Part of a small language model's weights: a variant of Adam for these matrices.
Each number is 50 + 10 x the weight over its row's rms, rounded and kept within 0 to 99. Layers, rows and columns count from 0. The size before them is the row's rms in percent of the matrix's.

# layer 5 MLP down, 192x768, rms 0.0601, rows 49-157, columns 128-191
098:38 46 44 37 59 53 62 57 57 38 50 56 48 72 75 54 48 38 51 59 44 44 45 64 61 47 33 45 53 43 67 48 47 52 60 53 70 41 50 50 47 38 75 48 63 62 54 36 69 77 44 42 29 60 45 63 46 55 50 45 55 44 44 41
093:55 59 48 47 72 35 58 50 49 58 41 39 56 64 44 47 48 54 35 53 42 53 56 69 39 47 43 46 73 50 67 52 69 55 72 74 46 46 85 54 45 59 54 57 63 46 50 70 55 59 56 55 39 66 41 71 43 60 44 42 54 65 54 53
096:40 14 49 58 60 46 43 65 58 52 46 61 44 63 37 41 60 56 49 58 52 51 61 51 41 60 33 56 58 64 55 49 49 57 58 38 43 54 62 41 63 30 59 59 80 50 56 63 57 44 42 55 70 35 62 61 54 57 44 44 43 44 52 47
098:46 47 47 53 45 54 51 39 53 32 40 69 58 74 69 54 54 33 50 43 46 49 60 31 44 54 39 49 49 52 47 48 53 44 41 59 35 57 52 49 81 40 44 48 46 56 46 47 41 32 56 51 62 54 52 68 54 42 47 53 49 49 43 52
096:56 47 48 38 47 77 49 49 53 61 41 61 57 39 31 40 64 49 62 38 59 67 48 38 61 67 35 49 51 64 53 59 60 70 44 39 44 53 46 48 49 42 46 51 38 30 58 54 58 53 39 44 35 49 46 51 42 52 47 48 36 50 52 68
097:51 46 50 34 41 64 52 65 51 47 40 64 59 58 45 47 27 49 54 40 52 56 53 49 39 44 58 54 41 42 38 52 44 45 42 50 53 40 48 63 52 36 42 45 36 51 48 47 72 63 51 49 37 51 48 47 39 48 56 36 37 39 49 53
098:47 42 37 51 44 56 42 69 52 57 79 39 44 56 59 52 41 54 49 66 48 50 53 38 68 45 34 52 48 49 44 48 52 65 49 33 42 48 53 31 46 39 51 39 55 51 50 49 48 37 51 51 51 54 69 41 40 67 54 48 59 60 52 44
092:47 54 56 43 56 55 52 77 57 42 41 62 35 76 56 59 51 46 42 54 29 61 32 48 37 57 39 51 63 65 48 51 30 47 25 70 36 59 54 53 51 61 37 41 59 54 38 51 57 54 52 50 44 55 60 41 55 48 72 47 52 54 56 52
100:51 72 53 57 37 43 55 56 39 60 65 37 60 51 56 60 41 50 50 57 58 45 51 38 64 54 40 53 40 60 40 30 43 60 43 31 45 58 34 52 38 72 50 54 40 47 51 56 47 42 13 53 43 42 47 46 47 60 37 42 49 55 57 51
094:58 47 39 50 42 53 47 43 63 52 49 45 57 46 69 43 61 59 36 70 34 51 49 63 52 49 63 52 46 51 48 61 59 60 35 41 36 60 49 46 52 45 48 31 53 77 54 55 56 40 51 37 56 50 64 44 52 58 60 46 44 19 74 49
095:39 33 61 49 57 53 57 49 58 68 55 70 56 45 54 44 35 50 57 59 48 31 31 48 47 43 49 49 41 38 49 55 44 46 34 62 38 51 55 50 43 39 63 55 49 51 39 37 46 55 32 48 63 58 49 68 24 49 37 52 45 54 49 57
093:59 39 42 41 51 56 57 59 61 27 76 51 42 52 46 43 42 31 45 55 35 61 40 34 45 68 46 50 49 46 60 57 37 64 57 55 68 41 73 40 47 68 50 37 72 34 64 57 64 47 44 51 43 54 41 48 60 68 59 40 56 52 46 48
099:58 54 46 39 42 55 34 52 36 51 47 62 58 64 51 48 61 61 46 52 56 45 48 53 32 40 54 52 50 56 83 47 35 60 48 73 50 61 57 62 44 36 52 39 45 46 58 56 43 68 74 48 60 49 39 61 69 54 44 51 49 55 50 46
094:53 49 54 51 34 52 56 54 57 51 65 52 38 60 50 44 20 57 49 58 61 56 56 39 42 62 62 49 60 63 34 68 54 70 56 50 38 59 51 48 60 72 39 38 39 67 55 53 73 49 43 42 46 50 54 49 51 51 62 57 54 52 62 43
163:39 52 42 49 36 49 66 58 57 52 57 41 45 57 36 41 31 48 44 50 56 30 36 46 50 47 55 50 32 42 64 45 50 58 56 51 53 59 62 48 45 46 49 34 32 53 51 55 40 44 58 33 41 55 35 57 56 45 61 54 24 38 26 32
094:55 43 59 56 69 41 65 34 69 32 46 61 43 61 44 48 34 38 50 48 50 45 35 37 49 56 45 54 46 76 56 42 27 70 53 44 63 60 54 48 45 70 53 39 57 40 33 57 63 34 67 57 71 62 49 38 60 47 54 47 50 52 39 49
095:44 41 40 37 52 39 42 64 52 57 40 51 37 39 18 46 62 50 43 47 54 60 42 39 60 54 29 46 46 64 54 36 58 38 35 52 66 59 52 57 42 66 41 36 54 44 56 53 48 46 30 45 44 46 52 45 46 49 51 58 63 46 38 44
094:23 42 47 48 66 48 55 66 50 53 51 43 54 48 40 69 57 45 50 50 52 38 54 42 56 48 57 46 45 55 73 53 51 31 60 53 51 49 47 33 58 58 68 35 48 43 56 49 56 60 53 54 46 35 53 47 35 57 26 43 58 40 27 59
094:60 41 30 55 54 56 63 54 48 48 51 50 52 48 57 62 52 54 56 46 46 40 58 51 42 63 39 47 50 41 57 75 58 43 38 47 46 51 47 47 43 45 59 46 70 38 50 32 49 54 46 61 40 31 40 38 48 52 45 41 57 40 66 56
095:68 48 56 52 45 55 55 48 54 49 44 48 53 40 50 38 39 60 57 38 53 54 65 66 37 47 48 54 63 48 55 35 34 51 48 60 55 37 54 69 63 58 38 70 44 68 60 43 54 54 41 36 42 49 59 59 54 59 57 53 62 43 43 36
096:43 66 67 49 52 50 52 38 61 50 40 46 49 35 59 34 47 52 49 53 49 56 50 46 43 49 24 53 45 41 37 57 38 42 67 57 70 46 48 48 45 64 32 36 40 45 64 55 58 47 64 32 53 44 55 67 50 39 36 49 36 68 27 55
097:54 59 45 59 49 38 51 63 63 54 57 59 47 34 72 50 38 58 39 37 45 42 36 49 61 60 44 52 48 63 49 53 57 36 66 56 51 54 30 64 61 48 28 47 47 51 42 73 43 51 53 45 64 48 60 42 27 68 73 77 53 71 67 36
095:62 53 57 78 36 52 56 34 45 56 55 51 56 66 38 49 51 30 55 52 45 56 48 50 56 44 65 46 57 41 61 52 69 65 37 49 45 28 68 46 57 44 40 49 47 54 46 41 54 51 46 61 49 63 46 54 59 46 49 61 28 33 34 54
094:59 56 66 57 29 56 44 59 68 56 56 61 32 75 62 57 39 41 57 51 63 53 43 49 43 51 64 46 58 70 46 60 37 31 34 70 42 56 62 60 46 42 57 49 56 35 64 52 42 52 57 52 49 43 57 38 49 65 48 54 47 50 58 57
094:39 52 34 51 65 40 51 38 42 47 59 48 52 59 42 70 43 59 77 44 57 50 42 43 48 61 47 49 52 60 51 50 47 57 56 53 56 52 60 31 52 31 46 60 55 41 44 37 14 52 39 60 43 52 55 52 53 53 54 43 65 65 33 51
117:65 46 57 57 55 51 54 43 29 47 49 59 43 76 53 56 53 53 57 51 35 43 46 57 74 55 46 49 49 41 52 59 59 56 59 65 37 44 55 46 67 43 77 64 55 50 61 41 49 38 40 50 42 48 61 58 51 57 60 72 49 49 55 60
093:55 44 46 49 53 48 45 49 40 54 46 43 52 57 58 50 51 31 50 39 46 57 56 39 62 48 65 48 42 66 62 67 42 35 73 46 59 58 42 45 50 48 44 75 52 57 52 45 59 75 73 67 53 48 40 44 46 64 58 39 56 70 49 52
094:41 69 44 53 42 68 54 62 59 46 44 41 46 63 37 54 43 63 51 50 40 48 29 64 50 50 41 51 27 37 47 42 64 57 38 54 39 46 61 48 56 51 48 44 53 48 48 62 58 61 43 58 52 38 55 64 46 56 40 32 45 36 50 49
096:31 40 35 45 50 45 39 50 44 63 38 60 39 48 65 48 64 50 54 51 53 64 57 67 60 31 37 49 69 43 56 48 53 53 58 49 52 44 59 63 47 40 46 44 57 51 56 39 57 39 55 64 52 62 49 55 60 51 61 40 57 58 63 33
097:49 64 56 43 66 62 40 47 34 46 40 54 52 62 43 46 41 41 58 47 59 45 61 35 46 62 68 52 64 63 52 53 48 42 57 54 49 47 47 46 52 42 51 42 53 34 52 59 48 62 44 55 59 69 42 48 55 53 59 39 59 66 63 56
099:37 50 33 54 45 60 53 69 38 50 61 50 38 32 47 55 72 59 50 43 48 43 33 60 35 54 47 54 64 43 46 64 51 75 45 58 47 39 53 36 50 50 57 51 59 57 44 33 52 47 45 38 41 28 53 33 51 43 43 34 63 32 55 48
094:39 47 53 30 51 50 61 44 49 50 40 69 47 55 58 66 45 54 57 57 61 19 39 43 26 63 66 50 61 42 56 45 42 52 54 54 38 56 63 38 49 57 50 45 26 56 41 55 53 38 63 50 54 35 49 31 55 50 37 43 58 54 41 44
096:59 54 43 45 52 53 59 39 34 74 40 54 53 64 75 72 53 45 45 45 55 42 54 58 37 57 53 50 51 40 49 57 52 50 35 58 42 39 38 51 55 49 59 48 55 50 62 45 53 52 51 47 42 36 56 33 46 73 26 53 51 54 33 30
101:31 44 58 38 71 46 42 52 55 52 47 53 54 38 45 56 51 48 47 58 53 67 31 57 39 43 62 46 39 55 51 39 41 46 56 41 52 49 65 53 48 54 29 51 53 55 42 37 58 40 50 39 49 53 45 38 46 46 71 51 41 60 52 38
096:36 44 63 61 57 47 48 40 46 66 67 50 61 49 49 50 44 48 43 59 47 37 33 44 68 41 32 53 44 50 65 45 61 66 65 50 51 42 34 50 63 50 52 54 60 44 62 42 37 45 49 61 46 56 49 41 43 56 46 64 39 42 46 43
093:45 49 53 41 29 39 59 58 58 55 50 51 45 51 63 37 59 52 44 35 41 51 46 45 47 54 48 53 50 35 55 52 64 45 64 62 54 39 48 54 57 42 38 33 53 64 41 49 47 59 73 59 48 42 54 78 57 46 49 43 61 69 51 41
103:58 43 59 46 33 49 35 48 57 40 31 49 57 51 50 54 50 48 49 45 38 60 39 51 50 56 33 49 49 35 61 46 52 59 49 48 43 54 51 52 51 49 43 34 54 60 45 45 48 50 40 28 38 43 42 50 56 52 67 43 56 46 42 38
093:47 38 55 41 53 35 36 52 70 40 45 35 55 53 48 45 64 27 50 55 45 40 42 68 39 66 70 47 32 37 49 41 55 20 54 69 64 63 45 68 53 43 49 53 57 35 30 42 43 40 39 60 63 35 60 61 36 29 69 46 68 62 51 41
091:55 46 38 53 59 44 47 43 40 65 38 39 52 56 42 57 43 52 53 56 45 45 38 36 42 68 59 45 46 37 47 53 65 34 30 31 55 57 62 36 42 49 58 39 57 26 66 34 43 24 42 52 49 54 49 46 63 54 54 44 52 68 46 53
094:56 53 34 38 53 60 57 35 36 56 71 45 60 39 54 64 51 37 68 58 51 64 48 57 53 48 49 47 41 53 57 35 40 49 56 32 63 49 65 64 56 45 75 60 53 58 48 50 50 48 55 60 51 35 39 58 50 62 38 54 43 60 55 49
098:47 32 50 55 47 46 35 38 48 52 54 55 47 45 41 49 53 46 43 47 49 49 33 63 52 35 39 50 42 52 59 54 63 54 52 61 39 40 42 46 36 66 41 35 54 42 40 49 35 35 45 37 60 47 50 59 50 43 36 38 54 48 37 39
098:51 39 35 32 72 53 37 67 55 47 59 48 49 40 67 54 54 41 51 68 51 54 57 58 39 47 47 50 62 56 46 56 47 36 52 49 65 50 58 58 51 45 40 52 54 56 39 53 42 60 55 54 62 45 39 52 58 53 42 41 52 59 56 55
097:38 49 46 42 61 79 52 53 53 60 65 46 47 59 54 46 56 52 40 56 46 56 42 51 40 70 28 50 52 37 42 39 43 49 60 57 56 38 39 63 55 59 46 25 62 57 51 46 48 29 52 38 46 64 68 54 47 35 38 38 68 34 59 46
098:48 39 56 65 58 50 46 47 50 74 69 65 53 70 36 46 42 45 60 42 47 59 41 59 58 45 50 46 67 59 39 44 46 56 37 49 52 50 42 56 63 58 52 47 53 53 57 79 38 65 43 40 45 36 35 35 57 71 54 53 43 65 44 48
098:52 53 66 42 39 65 59 52 53 61 37 52 40 39 61 46 59 21 49 36 50 48 49 69 47 59 50 48 30 50 35 52 40 42 43 42 54 53 49 58 42 63 62 52 51 47 49 45 39 36 59 46 65 64 59 53 54 37 69 45 61 41 54 54
104:53 50 60 52 53 48 53 50 50 64 51 70 43 62 40 61 66 41 43 40 48 54 44 51 63 62 52 53 50 57 33 57 54 51 60 58 53 52 48 48 47 69 51 53 65 54 49 58 61 44 28 52 47 40 63 62 38 62 71 51 64 46 75 64
107:46 54 67 55 71 47 42 51 52 56 36 56 57 47 46 51 49 41 42 43 48 26 59 52 46 34 48 49 65 62 42 56 66 53 37 44 45 58 32 56 71 43 56 43 56 54 56 57 47 62 54 62 54 66 59 44 52 52 70 55 54 51 44 55
195:40 49 51 59 25 47 60 52 60 38 58 44 45 53 40 50 32 37 49 52 60 38 34 29 48 48 52 50 33 40 55 33 51 57 56 54 48 60 58 37 42 52 48 36 31 51 45 54 30 32 49 29 52 46 36 62 52 39 53 57 30 38 40 34
096:53 68 53 27 50 52 47 31 64 49 48 51 57 29 62 59 58 36 36 46 43 54 45 65 50 45 39 50 55 52 50 46 41 41 52 62 55 60 55 56 54 46 38 47 44 64 65 47 60 68 54 48 53 51 50 55 58 50 47 55 61 50 41 51
105:41 38 48 45 32 52 48 56 47 67 10 52 58 46 40 57 52 56 48 43 54 30 58 47 33 66 63 50 41 37 61 32 68 52 57 49 54 48 43 47 39 37 48 42 25 53 39 32 40 44 51 41 44 44 44 59 41 39 32 49 39 52 28 56
096:37 43 46 46 42 54 52 51 65 70 48 45 52 53 59 45 32 45 41 39 49 54 46 56 54 44 47 46 47 36 33 37 46 49 34 60 43 53 61 56 50 51 53 64 50 70 40 29 51 47 48 33 49 48 51 55 45 38 53 54 50 31 49 26
099:61 53 63 37 46 53 35 36 46 41 35 57 52 46 30 45 44 59 59 54 51 37 71 45 48 46 61 51 60 70 46 56 54 35 52 47 46 50 63 59 53 40 36 47 48 49 49 52 59 47 69 78 64 48 47 52 48 53 37 58 45 40 47 65
096:46 48 60 56 45 49 52 52 47 54 64 33 60 50 35 52 32 35 56 60 47 45 41 58 47 55 36 54 49 48 51 55 37 73 45 61 47 62 56 62 38 52 43 41 58 43 45 43 35 62 52 61 52 43 49 82 48 49 53 48 52 48 36 48
092:38 19 47 48 56 66 59 54 56 41 36 56 61 34 57 31 62 65 50 38 35 61 44 48 54 44 50 51 45 49 42 34 55 41 71 44 41 49 49 44 38 67 51 61 40 53 23 37 53 60 61 50 49 65 70 42 43 40 42 40 50 42 44 45
098:39 43 39 74 40 47 56 43 47 52 60 47 55 39 56 60 45 47 51 50 41 32 47 40 45 64 34 49 79 40 50 56 54 51 62 54 49 70 40 33 36 48 50 44 57 39 48 59 30 72 67 51 58 50 35 52 38 63 54 70 65 46 46 52
093:39 46 54 41 67 51 38 59 63 58 44 52 54 55 52 40 56 51 46 54 44 40 32 76 34 49 37 51 66 41 57 51 34 46 54 24 73 45 46 64 57 44 47 33 36 45 55 42 69 45 63 54 60 54 61 64 51 37 67 40 28 56 60 55
101:49 47 49 46 55 71 41 48 41 39 62 54 52 60 59 63 58 42 49 65 48 49 44 52 51 54 68 50 31 47 55 36 64 48 56 52 36 29 65 50 56 51 37 41 44 62 48 26 49 73 36 46 55 31 45 31 61 41 44 35 47 31 29 45
105:33 45 36 56 36 42 57 47 65 24 42 47 55 65 34 37 48 29 51 58 56 38 56 46 31 26 45 47 51 36 41 35 44 69 74 49 47 62 55 40 54 54 59 56 36 59 46 63 44 48 53 52 52 43 39 60 68 67 52 60 42 54 48 48
097:47 38 60 67 50 40 51 53 56 44 60 49 52 81 40 38 34 65 39 50 52 64 49 49 42 55 55 51 43 58 67 68 57 42 34 66 51 49 51 46 53 55 39 50 54 56 53 55 42 57 50 69 50 49 54 49 53 49 51 58 37 49 46 53
098:48 63 60 56 53 46 55 46 67 43 52 55 53 55 53 51 18 55 50 62 59 42 42 54 63 53 56 49 43 51 65 65 51 66 45 51 55 43 52 50 62 53 44 52 38 43 72 54 48 63 47 41 41 56 37 56 50 44 41 57 39 48 30 59
094:36 68 37 52 36 33 67 46 57 59 30 66 62 44 56 57 49 47 44 47 51 46 55 30 40 37 62 48 48 42 42 62 62 51 67 57 62 52 45 48 54 61 48 45 63 45 25 37 44 38 61 44 69 36 61 38 75 58 48 29 51 58 45 46
096:40 50 44 58 64 63 38 40 45 49 56 57 44 52 41 61 54 43 52 62 54 17 44 40 55 57 67 50 46 41 64 28 51 39 56 63 52 70 39 53 43 53 39 53 43 53 61 43 50 69 53 43 43 40 53 52 69 41 55 37 64 65 55 49
096:42 33 53 32 54 53 36 43 21 45 47 47 57 64 44 64 56 42 64 35 54 52 48 56 65 51 30 48 51 53 74 52 58 48 55 49 64 38 56 35 57 41 47 48 56 66 50 62 49 55 45 50 40 59 34 54 53 55 61 65 53 51 45 53
094:52 42 45 52 57 48 48 57 47 66 63 67 38 47 54 46 47 56 63 57 53 51 35 22 36 54 46 48 42 57 29 35 43 64 36 47 53 51 53 25 44 40 37 41 43 46 32 44 34 52 60 49 57 48 28 60 54 59 46 60 52 49 64 52
098:48 42 39 45 46 36 50 52 36 31 50 56 58 31 59 50 32 58 50 48 44 27 53 44 51 60 39 50 45 48 57 49 58 30 54 39 40 60 39 43 31 36 41 51 46 69 37 42 34 55 36 48 51 47 48 61 37 67 55 41 53 36 43 51
096:46 68 54 39 56 45 48 45 62 50 33 62 41 49 54 55 65 50 48 65 44 50 61 58 44 55 41 51 52 54 36 47 42 24 59 49 37 47 42 39 48 31 61 54 46 47 41 63 55 27 33 48 51 39 53 72 54 31 44 45 43 53 44 44
092:42 61 58 38 54 56 61 48 57 53 60 60 53 42 48 39 44 48 55 44 47 47 50 61 45 46 64 50 57 56 50 65 44 56 61 77 47 46 43 50 41 53 55 56 56 39 59 56 52 49 52 69 49 52 31 45 37 56 57 57 45 33 61 54
096:50 48 79 62 61 39 46 61 51 31 30 81 46 62 37 64 40 45 43 40 67 59 58 55 33 51 33 48 59 49 51 56 39 62 47 66 52 43 41 46 28 45 41 57 61 49 26 74 56 56 38 40 65 73 57 63 52 34 46 53 62 65 60 54
094:42 62 49 55 50 48 46 56 25 40 43 48 48 67 50 46 42 55 41 62 47 51 37 51 60 55 62 51 56 58 40 52 39 61 58 47 44 47 64 56 48 52 24 49 50 38 53 49 51 42 48 46 40 51 51 64 44 63 60 53 50 54 67 67
095:67 65 49 59 55 44 57 44 47 38 64 66 55 44 36 60 52 47 56 47 60 40 31 31 41 49 59 53 56 63 43 57 43 54 63 58 47 48 26 37 53 43 56 50 39 48 46 55 49 64 48 62 57 35 58 60 47 59 38 49 53 38 59 66
100:45 58 44 35 49 49 34 56 23 45 44 41 45 53 62 50 67 61 42 52 52 44 64 51 59 38 37 51 42 36 66 50 59 34 47 38 57 41 52 54 57 43 27 39 51 60 51 62 48 53 57 43 49 56 54 26 44 51 35 53 57 54 41 38
099:41 45 38 47 45 35 39 64 47 63 37 63 54 49 36 52 35 44 60 38 52 35 49 39 44 38 38 53 56 43 44 59 60 42 42 46 57 65 55 45 65 42 63 53 44 44 43 40 53 55 42 61 45 48 53 44 34 44 62 47 38 34 52 65
097:62 49 46 51 45 72 53 72 59 69 60 37 62 50 51 28 31 48 40 52 62 38 44 52 50 42 28 50 37 44 30 51 46 60 39 33 55 64 67 76 26 54 59 59 39 52 37 49 56 38 36 49 48 62 47 56 50 55 58 37 52 36 59 32
097:62 29 54 55 46 61 70 49 52 41 38 60 46 43 45 62 44 44 42 50 64 49 40 56 58 43 37 51 65 56 51 60 54 47 68 52 65 41 44 57 59 50 50 45 43 64 46 60 69 46 34 47 60 55 53 63 51 54 55 17 45 48 45 34
107:47 48 59 54 56 43 62 52 65 49 58 49 70 48 48 60 47 73 64 46 95 34 50 54 61 61 50 55 40 42 57 43 67 63 53 59 63 72 59 53 45 78 49 46 55 61 53 37 59 52 51 48 60 57 50 41 43 59 54 55 44 60 55 41
094:48 43 41 39 49 51 52 47 43 56 56 69 44 64 55 56 53 58 38 53 43 48 32 49 37 50 56 53 51 48 63 44 51 56 41 40 72 57 51 53 62 51 33 56 60 82 49 34 54 24 61 55 47 46 49 60 47 56 53 56 44 42 65 53
097:52 54 41 39 54 23 47 50 71 48 50 49 42 66 29 55 62 39 43 42 40 48 42 46 57 38 61 51 55 58 48 41 48 50 56 52 52 56 60 40 49 49 38 61 64 44 34 44 59 39 62 79 52 35 60 45 30 51 63 60 48 53 58 58
094:61 66 58 42 66 62 46 45 46 64 42 33 48 59 34 52 47 52 46 59 46 43 74 56 45 63 48 49 50 64 46 66 52 38 53 54 55 56 56 51 61 48 52 46 43 40 58 54 59 57 60 61 44 59 57 61 52 32 48 55 41 58 56 52
097:54 62 50 59 53 53 47 55 54 31 38 50 51 31 30 58 53 53 49 67 47 56 52 55 54 55 41 48 61 68 32 69 40 39 53 49 48 70 57 76 59 51 46 46 39 52 51 57 50 51 68 57 62 27 51 44 36 55 51 62 62 60 48 69
094:59 44 60 40 52 60 33 49 52 54 45 39 56 44 50 42 47 49 57 53 58 30 50 48 66 56 34 47 48 45 49 56 53 59 34 52 52 55 45 71 62 49 56 51 49 41 50 27 57 45 51 51 32 48 63 45 47 51 62 38 31 59 41 59
096:44 52 47 49 47 24 67 40 54 35 36 50 35 51 44 46 45 67 44 66 43 54 56 50 43 65 43 47 56 63 55 58 44 42 41 64 52 49 55 62 50 52 73 66 59 64 47 62 38 41 39 52 58 56 47 45 51 54 27 61 44 60 53 41
093:52 64 62 40 43 50 48 34 70 37 65 51 52 52 63 32 34 43 45 35 65 47 46 40 46 52 63 50 41 55 45 50 72 45 34 37 48 48 47 54 60 48 51 32 57 39 44 45 52 47 49 48 47 65 41 51 62 44 48 58 51 58 53 40
095:53 34 37 61 64 56 51 50 40 41 57 57 56 63 44 52 45 39 47 58 51 56 51 44 49 41 60 52 55 36 76 60 58 46 49 45 46 41 59 49 45 28 51 40 65 63 53 63 68 63 45 49 40 52 25 37 53 49 47 40 61 55 44 48
096:70 57 54 57 57 56 41 52 47 40 65 37 59 59 45 62 50 49 53 57 48 54 60 53 72 54 45 47 49 53 64 46 43 55 39 57 38 50 47 58 42 48 60 61 44 57 43 56 47 55 66 47 56 44 66 49 62 53 57 55 23 54 33 43
094:52 60 40 62 38 68 48 37 59 57 55 64 48 63 56 36 40 48 40 61 46 31 63 62 67 47 63 51 58 39 62 46 56 47 60 55 41 58 55 47 78 43 49 51 41 48 70 44 61 46 42 52 42 55 38 39 42 63 50 63 52 41 59 40
092:44 50 41 63 52 66 57 67 41 59 46 56 47 51 44 40 52 52 59 42 57 37 62 43 37 69 54 49 60 61 56 45 59 60 47 42 52 59 56 26 49 37 43 47 61 44 33 51 46 42 54 54 55 71 41 53 45 46 39 60 60 52 41 51
094:40 49 47 47 51 52 45 47 43 73 70 52 48 55 57 37 45 53 58 66 45 43 50 55 45 44 49 51 46 39 42 58 29 63 39 52 47 50 46 50 47 42 57 35 67 56 47 72 41 37 51 46 57 63 46 69 52 40 58 50 49 48 46 39
098:49 46 45 64 42 47 54 43 34 45 50 48 36 47 31 43 61 60 55 47 64 29 45 47 42 42 43 52 56 53 47 49 53 56 76 46 41 51 27 48 61 64 54 42 47 58 57 49 51 70 36 37 49 53 55 65 52 62 38 37 43 46 49 65
094:57 48 73 44 45 57 42 58 82 48 52 51 55 53 50 42 33 52 66 45 67 60 40 57 44 60 40 51 32 48 52 46 53 64 46 46 51 46 53 51 49 44 45 61 48 51 58 49 48 50 32 53 50 42 59 56 36 27 66 47 46 62 45 45
097:62 63 44 36 62 49 46 58 45 52 57 46 51 52 39 54 44 50 41 74 27 51 62 64 55 53 66 51 49 55 43 52 40 50 58 54 64 32 57 56 68 43 56 38 59 58 63 42 65 56 35 63 48 59 50 44 52 52 50 50 45 39 63 47
094:72 40 48 34 56 56 46 58 44 55 58 50 55 47 44 50 46 50 61 49 56 52 65 49 39 75 42 52 53 65 64 43 60 32 47 35 47 46 56 54 38 38 60 33 65 40 69 45 56 55 54 50 48 53 35 41 58 43 47 53 48 43 41 55
094:58 45 49 43 48 58 51 51 40 56 46 31 50 48 53 50 43 40 62 49 33 47 44 36 62 68 58 47 55 52 52 38 47 43 57 58 60 35 56 53 56 45 50 43 38 46 55 44 60 37 24 53 57 71 34 45 52 37 63 54 40 62 40 46
096:42 48 57 92 45 49 65 62 39 45 75 51 40 64 42 54 55 52 58 51 47 67 58 46 43 66 40 51 33 63 39 46 54 61 64 54 47 34 48 58 50 51 55 44 62 40 43 65 41 35 64 56 47 49 66 42 57 45 33 66 61 53 35 50
094:62 60 62 49 55 46 54 31 64 44 72 47 44 48 28 50 45 47 52 58 51 57 54 51 57 55 48 51 44 43 38 45 41 53 46 69 49 55 56 44 62 48 31 71 36 58 48 49 58 48 63 35 64 42 52 45 45 44 45 66 65 40 54 53
095:61 40 67 57 43 50 55 53 53 58 53 44 55 51 45 59 46 52 55 50 50 56 52 53 52 54 59 55 56 45 58 53 79 50 42 38 43 65 52 54 40 71 67 56 53 52 62 26 58 50 58 67 46 70 60 55 46 35 38 72 60 42 55 52
099:45 54 53 48 46 43 49 61 58 41 53 63 53 55 56 41 38 70 38 57 48 58 65 48 71 57 53 50 53 59 51 24 55 36 27 46 42 38 39 49 64 48 47 52 46 60 53 59 52 52 53 39 42 64 53 69 75 65 65 48 39 29 47 40
098:44 50 44 64 38 55 46 67 50 56 26 49 66 59 41 54 49 47 54 42 54 36 52 53 52 45 34 45 45 48 55 49 61 49 42 42 57 64 55 44 48 47 63 46 42 27 49 52 46 55 46 50 44 55 52 36 61 63 53 64 39 57 40 68
094:37 51 53 53 43 45 70 63 57 47 68 53 44 53 62 44 45 60 35 58 44 51 50 46 60 48 51 50 56 44 55 36 61 52 35 62 49 42 72 39 61 51 41 45 50 61 28 47 40 36 34 53 64 57 40 55 45 41 54 58 49 22 62 40
096:37 43 51 38 54 52 47 42 49 43 60 44 52 52 66 52 42 51 68 55 40 51 30 55 56 40 67 45 46 34 47 43 45 71 30 53 50 43 50 33 58 69 52 65 38 63 60 53 30 44 43 48 31 22 56 47 38 46 46 41 41 47 41 34
096:49 36 50 45 44 51 63 67 59 45 49 48 47 45 64 43 54 67 47 70 39 53 59 43 47 53 47 52 55 34 55 40 70 65 66 49 47 43 63 33 31 38 36 68 62 55 29 45 54 57 64 46 47 58 47 51 58 44 64 56 42 38 53 31
095:59 51 53 31 50 55 64 27 65 46 54 59 34 55 53 49 64 65 46 46 63 51 30 60 51 35 40 47 66 58 42 48 46 73 50 64 50 51 72 59 54 59 40 58 53 50 58 63 76 46 58 66 30 49 59 51 39 57 39 54 59 34 46 40
097:37 45 54 41 47 52 50 31 80 30 43 37 54 75 40 49 61 44 58 63 44 48 41 63 48 49 38 50 54 55 40 57 45 49 58 52 59 64 45 54 46 55 43 52 63 76 48 39 51 51 67 43 46 43 31 44 49 51 52 50 41 38 56 38
097:60 64 71 71 30 33 39 50 60 50 62 54 52 47 46 52 30 53 46 49 63 53 35 50 63 33 48 48 46 42 48 20 46 53 41 59 39 54 59 39 41 56 45 48 47 49 59 48 48 43 64 41 39 47 61 52 36 44 45 58 32 54 60 53
098:53 59 67 46 43 27 53 38 42 38 47 67 45 51 42 35 45 46 59 53 69 54 45 42 52 56 42 49 44 49 39 63 39 38 51 62 61 58 46 37 58 46 36 47 46 68 23 39 45 46 46 49 56 50 53 57 52 25 54 51 51 56 61 53
096:57 37 48 52 53 57 52 53 39 44 39 61 58 60 54 68 59 48 48 37 58 35 46 50 49 50 46 48 56 50 61 58 55 42 62 60 47 52 40 38 52 66 67 43 58 59 54 46 48 54 59 50 74 52 47 36 55 54 41 46 63 67 36 54
094:38 46 62 43 52 48 49 60 58 53 58 53 44 56 35 34 44 67 34 43 63 51 55 42 60 47 39 47 32 65 44 46 66 68 39 74 23 44 59 40 49 66 66 64 35 43 43 49 45 40 69 58 54 48 56 50 46 64 65 66 61 39 75 30
096:46 72 56 52 56 53 57 79 66 46 59 46 45 44 45 42 42 79 46 48 51 61 53 61 40 44 50 56 49 69 49 38 27 55 47 43 46 63 41 50 45 49 28 44 44 42 51 50 60 28 56 46 42 50 49 35 42 55 54 53 59 47 64 36
097:45 51 49 53 72 44 40 52 55 55 60 68 49 63 54 32 58 59 50 59 52 56 47 57 42 44 51 53 54 60 35 25 40 47 61 54 44 64 50 55 51 56 52 38 50 63 43 37 53 26 37 65 51 70 54 63 47 43 45 54 85 59 55 41
094:56 36 38 52 42 48 53 41 46 69 54 17 60 33 41 42 52 51 48 50 42 48 63 45 48 46 49 49 49 37 55 35 49 17 48 41 44 39 52 61 51 52 48 29 43 45 39 41 37 56 54 45 44 58 42 77 53 46 50 36 53 68 68 33